Weights of a small GPT-style language model, trained from scratch on English Wikipedia.
Size: width 768, MLP 3072 tanh GELU, vocabulary 32000.
Architecture: LayerNorm before each block, biases, tied embeddings.
Training: a variant of Muon for these matrices, 1936M tokens, 14188 steps.
Each number is 500 + 40 x the weight over the matrix's rms, rounded and kept within 0 to 999. Layers, rows and columns count from 0. Numbers have three digits each.

# layer 2 MLP up, 3072x768, rms 0.103, rows 2430-2463, columns 480-575
471528468441577484491506432549426541458449418449465499538532546471459537463511532551467505468506465474463435545560494480556521526594404471501525478411591437498585551495457476542493447502471542502528576507424473505517528544475527500466540482488480493548515453455549470519520554450499491511
451445530513536517534449494495518440458524412454520469536432446459462471550489563519568434535441576482560476515501546484475461537548542495559517578449530514439538566477518546523498469515498510542516500491472535426470498516531460528487487430442478551536495520472507485511489580503458521587
490490471606494500449471442542528470501501533518525478489514452492497489496513485467510508466450557485477548533596491471506551482477491565481469534490461536499497556535512439442473436512451435500504526468540468499473468514503497490472496475533591449537458471482562504496553471563463514383
541503512572572488481472525479529547488557459519512472479518523532472433479520504566456500532444521463394561509490563473382505606460516493486518527516545449506509553505459499434465493489477513493525455555504489542505529518498456454498439450528547533545492538619500514499412455441501522458
487515515556548447530520571558510537482506507521511512516463491562504502515505468484468488542478554475499560517530504379500476499515528535497574506470511512444483524417534529564434474488461419547510493574416461512500497458496507546544484538439484516490499470482483504409506500478488533437
442473567541472399568509507490511598472473532434427461568522451530609480441537500502529474465525536489532425506467534433477487498520454533461448452492568447526535526473480548508451592473462465460569464520600554495482421562502548520577567459632520492418471455484509477466460439516540540517
468581463443420523482478503468493540451496524482461564478511495517535467480510456503522510482492527505502502481483456537474475538524487476464547557496539547495479523559486495555473479492473554524485506513547488533520504463459512485407536494530485542512468507465485488568490488556478509535
467577564527515398505500426459483503480449563517494536522460485500472482490540489489530479483518461546490550473543562522473451465497508477529388490450536422534552494525607475518513442540418495525540493462528567491487538427547446554555553526541500513483505522533444512480542505493524514534
516475492547579499507497473536516517493516424519506521520534452564468469582533493496517535539497473448552432524449505465459487548521514472518549483539488518477505501487540445503544484476526548514549465559515456448474500512418508458489513534505528431509530559510496431492504513463459549489
472583532510473489552458508550463531470525545454453578513556547479438466510457472519509495496474576512473444512490576528507460489459492420522455570481474501490533576462510558512573511476545485457545548475508465507555518551539490528539490420410521447505507470522434483554518426551497531530
559455504458441421501555544517439491531524537521558481574426518448445513538469488572469502490545418430489541489520547468446554458533465470517505487446457463514505480492453504540548490472471400506474564445506448481522465546537508412492529528477536490549418473497534543488528527532535511499
549474471509493442539503561511470539514486459530455504482486521496521532482546506500413502504507456467488502508539438476527530517534512500445512488495494471524496511530526459504481445575488509562493411446492550467453490500520438508466508470511480485478515501488467500503452568480472478430
439478508529524422491463478505459465486483547453542541471515508571480552494528477529427478469526477592551470477478463521417513545548592456499506501486501520515498515461501471482515604564522477535464479514606461550505486450497505502493517518543456469573528494487517490476502503506460599475
559497497556550457485521466554512570483492524534510557564591506469528485496453468439457534415517483467522545438462519527498541511597510520483375456525457498541593592437458523507490454467465496464444519553428516512472515458465499455530486590480506506489482437605441528518537486464507529505
532522487452546465508540404479488465531547485491486539516500598456439549553485590523490501495505489510469462621491507486415508555528532514602474500554429449486533466538515559457456474572396437463532473450496499493521485529500520518535512557541482521458518441476522484537534508486472492428
428518471480530523556475582525545515492497568573496516494466474516518469556531475521525455520531490552443513517491451507444499444536512480466509515472514460503507527493540459530523493474508505500479500496486469508527474484505544504508513483520543484511508503435511490440546484505502456444
534525494491515499511512481502445618529422559441407606536556545479615535553506545562518506531552495472567468513455433511495519510518533498415433565412467500506499511416469520500470506456499438423530460471492488479397410515479488457445497478562540519529561439522530519500447497565525510510
543513516501418554530554491515499505427469516551576519513515525502522490525455469433540543555425518499528514572522511543440448471485551474520423425468457471562511489522602509449527529486472550569533510567450546450565493538495467453471494502466462553457528531518460535521475486568571446511
551503509547508539521508537519498531560498525487482478475447533481525476435563508478509524511509454488493483404541449447510509496498560459512512496492499555568516536564523482553513486504524470491541494509557479515562498480468502550538460463484438492492530485490570462548516533494489527472
493504463563488498569503567495484505500592517523499558571489455475462451501541499467520510550559497567508538523444433427511497498486495478496520568477565388513535502564475455482438452483473437497437495527476583517482438478585518465510490458508459601522487489453535496473585473477486495480
445598455562512456471504485421457492477434466543401449440514486464515512524511547518492538546503478555559486584463477542518518488489532544581489544486490458563494516567538461483476504556463521440526501564557518498419469498414536482539523486477442528519492522548465535543500584555510487493
541480496479454491454476510538458547449508516498562462465448457504525434487522534479488482500515508526558504515495464537570527468419482419460508458507506482417464518469494514558544511504546533516507433480514464520525531515511502520403495508541583460505438535515474492545480567546534510528
478525507507484514502531460599501539517454513486498483449475462482514474486544445471487492499480485480495548502543491588507504450458551535548552470482438567490499572493483522542454466478559488507477451521521557517513485490507538523481584525513463505479486464481500537434487504442455487492
507484439495449497505507555500528479507559538524526541538523511491461480469516500521572534465499518536572460467499430527511516446477482475565465492555531530500491500470546583501546486536510522496541498541473411476466428573498492519493489422488447492465463596544486506529493520495520519459
494466503499516473446529498489513505575585505497469450563525472549534510406496566502560505480532534557454466524457602438511503468422453513496480439468485505445485486587525495503454512482510539446498501457512513508505426510473534448523493463502496479568458467437474492519448496527501459497
432525485466445543487505509511495463544508533457415452440494448491480497432490548502575484429547469479520466509548466515552459585506522479526511465480483535533499362534496556495505510535577507507511507524522515517533509435453480516480529489481457500538579520519513503468484488501487465453
449449422453462501491568488478507496476473524528526482515492609485495508471436465456499462487487469526511521445528481516488508444428474551553539506573432519499471470625571496519398483491541460521537487438473501500517568488527525498485500438497486541547560532538540462547493506477498519427
493508525491464551534419543534505443495520467509416517499511459457504458441426482513484488479537514484517526502487480579512464540459488493476442545515436551474502506570440484457423533494475538513504506485551451487507520542478582488535507405453513502517460558535563494557491513471496447529
519483513425497532524507545512446467511502474455482446487519446592477466530592512525504535488517470485538493510479495476518575482525442478526524513540453486495521559517582451508483551525501552505569458523536555488601474533450501495554509510476454464495511499482506527531509501496520431523
500501471515515372471526444480491513522543573486537523449413621503518479515505536504440503542484545472570552449461490528490537473492524514485531520568486509522484510536548522391470504531506466497506535456512530576449500530506450476536477503490514485563488544552511484546490498467418483527
494511473541498561528515517483533528574499531474510547527536514595547494473491478464484507564438554458446498459479558525498492507539554570479456397475483541477458561553533478553456478459580424440486549556466464465476534480425489458457501482505447518555528508439492499412481469494567504535
482477538460517565524507488480521526567547483484454510511425538531475512560480527449552502426474448516492546519425545502484466434499448446532455544539496510490519486505482514535457511353507558498563511485560470496529529481556478487519551508434503520524499489414467455523515428528412465485
457524562435497471506443496476436476495481545499503522530498376526560465453448480427458509446511494482497504555528563446465480523489545488575486534438487459503536485470515447505562479448490478464559488485563454477512545478497471471495502525598507461477510453464557492501482470513463530516
500467486472482513465513531502442476506504468464495410473473540489554454479547476406495482560558505514525557516489484531487485440536504536441563490512421546505526562457473464522459549462501523431503469503512550496473470549508527530493528523387465497450561472484424428474456541494530554540
# layer 2 MLP down (transposed), 3072x768, rms 0.15, rows 2430-2463, columns 480-575
561574527465542405519520474507459501509474501489524464431490477509463493533438512580508506495450580515420484521552480489457494483538436497458516470495511478514535509427467479556533472501435532450509501416562486500427553513568573433478482464557479544478481533528534473515537459531455543477
481446441496523526482444442510489471475481537494536552541492576418459546523494527484521488529497451443502477434548534531466514528561464436466518527494483484458422465474466516481437468472434490533498443513485505515507480501462475536476512511545530506476527526453564478490537524541545551471
531465518556508481473488462451417438536478422553470510480519551499493522429469464436513487475527445452502522530521551469448459506458483457438517506477559491423541540502469460581505457555509500475505504491461515535480464431487480494536535499523619519453533490466542497509459423510529521525
477514489496523481500500486466463498495500490414525483578493480472461515533488418561496482458570504447528473556475466473475460517549481506552447517480468498468497466472455532452494469496495574489475496464533590448537475500455459451449492516501513494513486504475517480486534500551584545520
564458564446514492504462500496493525471552500465533513450515500503572459475470517569534505518509484467428507448481419513440507501429513492513496535502510462527501550436485514494544529475493548462525491476531532512553504460464501521520485533581434445528468530545499517502489499520541484497
417550474478583539494538532528490547521527534427521453502473449584411510431466579473509507461512547497485524539569527525520487475566500486473430498481489646435480526429506483510484509496530524468508469482505528548510589448538456533479477521444429529488547549451487494520503501520502448544
492514485475432460513502486497477511487491479475516511448443482564499525498501518512496463553517488494526523530458479472402509482508482546490450527474514518541486540535489511558500508487569462466500554504508539444515523527433470554510567497454474493549497568457457517548503515496524480522
466521449546560480490465451529460520493443500488428495444437553550479526485498525469527463503496478501477545447475490504496493433480502477523539491513545433471470531452523547532516535497498530511478458514490558573541576458530530463487506464541413521471500456571486492505460479451473523445
483574530502507468545561528545499465507568482517453509501528475494486484558507539496466516452493419549493520441522537518582579478476452556491497495485496448468468494558611445464531527505510519531498466608511489503466472465532561514502535584545435493453461504473429545493484476502489488514
467536543535446509455441462542518469512458506459536444493447523492521537503494456504523514544565530512529535489519488519534484490572494519532541483520486464528542545460552500527437537482443479509527493496526438527483441445486505483535490441404515556512537480475498507485525580476402552407
505519512519429472504549481464459550491498508497446537589446582525542487514557465470597503525518488531522475488536559450536490554520432554459494475496457456516574422540508584482531496600403508529438516498510464499595474561512458485536521538513459473495469423493495546504477520480481526466
507562465495557477500510449501446505513500463439510523425490498472567541440545546520431491451519575469517478510472562489475546476495495556471546498489466530433519471501523455490512528540543519551512526516495507500529493477528509541515556515496506522493524500494498511457472499522430500498
585491484503544521543449550478514512481513508493425485460532512436547477528457474467551453527527525491479577433498521495500498456517442549463489463510519447512520473525474537564479470480479448512519530565543520491516534463528488572480494462430555469442491560544504491521470506435519508529
494513592476464556490557559541460468506589575476449429508495562499474517542493510594530474496456496499479563534545493512508520483463449599549454463383570537396502474539531504547537504492556440532510450573509528476563453447580522529443477530511567445483524495436469515488439460494510508536
508482576523521503492541480470522487514466597530514455461469526513514514508467502527554484489481553508530525439400481508435530510507491515524455523545500521548471513514510506493546548514527528487458451530461471483457495525486441534562523489538489435492427483474501526524540573497498519544
539546526536564485546496507487537430490534452519445521474483439514466450470502470512514533482532472493530506511450518460519514477445539498463509511470444485543492474438519531581459488488484596443470438502506460504508518491476576497428486453533496439504535465425487463543436555511520507528
492550494559602535433519488504461508496507519490451448488514554520561459541467505497575471499403560484553509452475556499502545427518508505525475554424481455506431498520526501483541561522551488495403530567457553492549538468497508465466515535478392549545499449532493450500446522478553459545
449487531526497518447496501528462541547511439458563533501536502423540480455581530504443539462541477401464520468521441542559509568526542551569567505474525576534552451442440549542554471477536529506478474472555574604502522490483506560456485427452521523470508502571485429532472495568507454581
503526504532563490551502474481500475452524526444533492491506489457522484554524422554576553473578532542490507503476460561503517431491552530482493524533554485517478425528454554438507526469473537465443483505475510488443514507499511453486485534471581434538540500486484493491470458519505495497
468536501497493469544417497470559431483493523471479467530490463529506445411474461472472472475444530462494500530466569547514516481447470533388515466473504470506551468505541495477530500496542539532539483504528559519496477491494495511500481542471424565489429490501479588600472578487470538491
530489385480534540510507467448498507519455490536615503419492508452535530467481513568546543478493459537503482485475547415447485421469603489439499493522493559526490487530497532529482504514546511527470540525465494521516456500480504530487505483573571500524485383486489460517481476568465571439
528487600532531479473477475513535546515509483524451500476445458519496499481538513530545542462529472518547480477515503512431568516494505480527554504516537595476473529504540577452519464531486559472458434404499526581514462465566509523471469525494483482477567431526515535479570480446520424529
551529405475441490525507539558467483522484524448547419560520548456485467484483443565504556506412505579520463474492513495482476474510489475563522435477568521462497526481452517537450513517496489495516508551476494545527541524459542468578487504558448512452520506551516529479473501523465460455
509538501481484559492421440478579508531556491461478520474474459466444448484493490537461482475493450468546526510449529533471508495541484510444550501517575396518483462459507516534578480494451459389517466508536527533450472450517513486459508454459507525498522490498554496501422463508558484418
506506508505517555484531539490484449553495562478527517519529500447476513581501436489414450488547458541540533443451401555531490556485515504530560471552521476542484500499587526513454493499494448509488519495544453476455598532541525547449457550539509528485476511508533510477550492504523568470
539460546480596431498484500577503500497473532551576477511488483466557514610559463513473499527554530441431527483497494579485486459470473497505471516527494488569456569516544514452455451495463459479483568405500543527466482486469484598458446575527516521485479501488520520502466524520463541502
435516502544525545477499450502530487513427509503517399555539471574486500512485559532505457533510498440524456471508516490463467569531503499514455478462490437493491483453500511424484497532366523499513447507513458505378401511483494542496448498473536497527490465542496564552497550513482507512
487506488475457461493504482518531446527521483511527508545508503505492551504514464453473438453529401534504404509440452523528520489505568464469457539576465513521471462505536524451492490491445565475608526483538501551496498436503490411500478478565503520508492533515468531414542609497520541553
437558465504573514465463562505536526530522543460423455478538485594535442452463508472567493513494470421527527459521476541480550467519488521480523482486489469523512524479439480439499554463529463460476476519538557537532502525527480437573495440578490539474484480467450464454524514517478447515
521429562442455574535399513526507512506525472544426527484498453492517559518433497544549540441493516547478458484418511463597488505517476454553502517495470522536506500478480413486453503479514465488492478493482583501495488470435517477501533476614518482497505524436475474467535512526543462509
541505535489487477511477496552504431490575524468496459493533534436413471431470462500467427447464468543523496510521525514462476498489547576532551516550505405491465490465488463522560488478498550488506509532533478471613519487510470504520504458549445482472485411495525497481419449421521532462
531492480511533552508529420509535444468446518547523513447485445479551530502463509460444495543499460508534436522490518519493572430436475472589512552482503533497546489493445508459513534509541444477500473492496527471441511533458472431521510477484544473542524550484574473524521521551558484499
541527506525516529500569484523489519531518535461476528487535520423473480456574552555511519551483444528448515478489455546519484462502526493480544475460498499472488559481473479523459528542504564549469487494528451538513532503469474439523444484433440497507489565548571511429463469525472461475
562511439535520518525476491474515558575488496446450477497519532495489459524404517502527467520514513547467517522474488505508556511463523510548504548568520515550471531490484509490474443499454510540406504482481588528518527561526461491538522483455497446499444535488503452478514498475549462522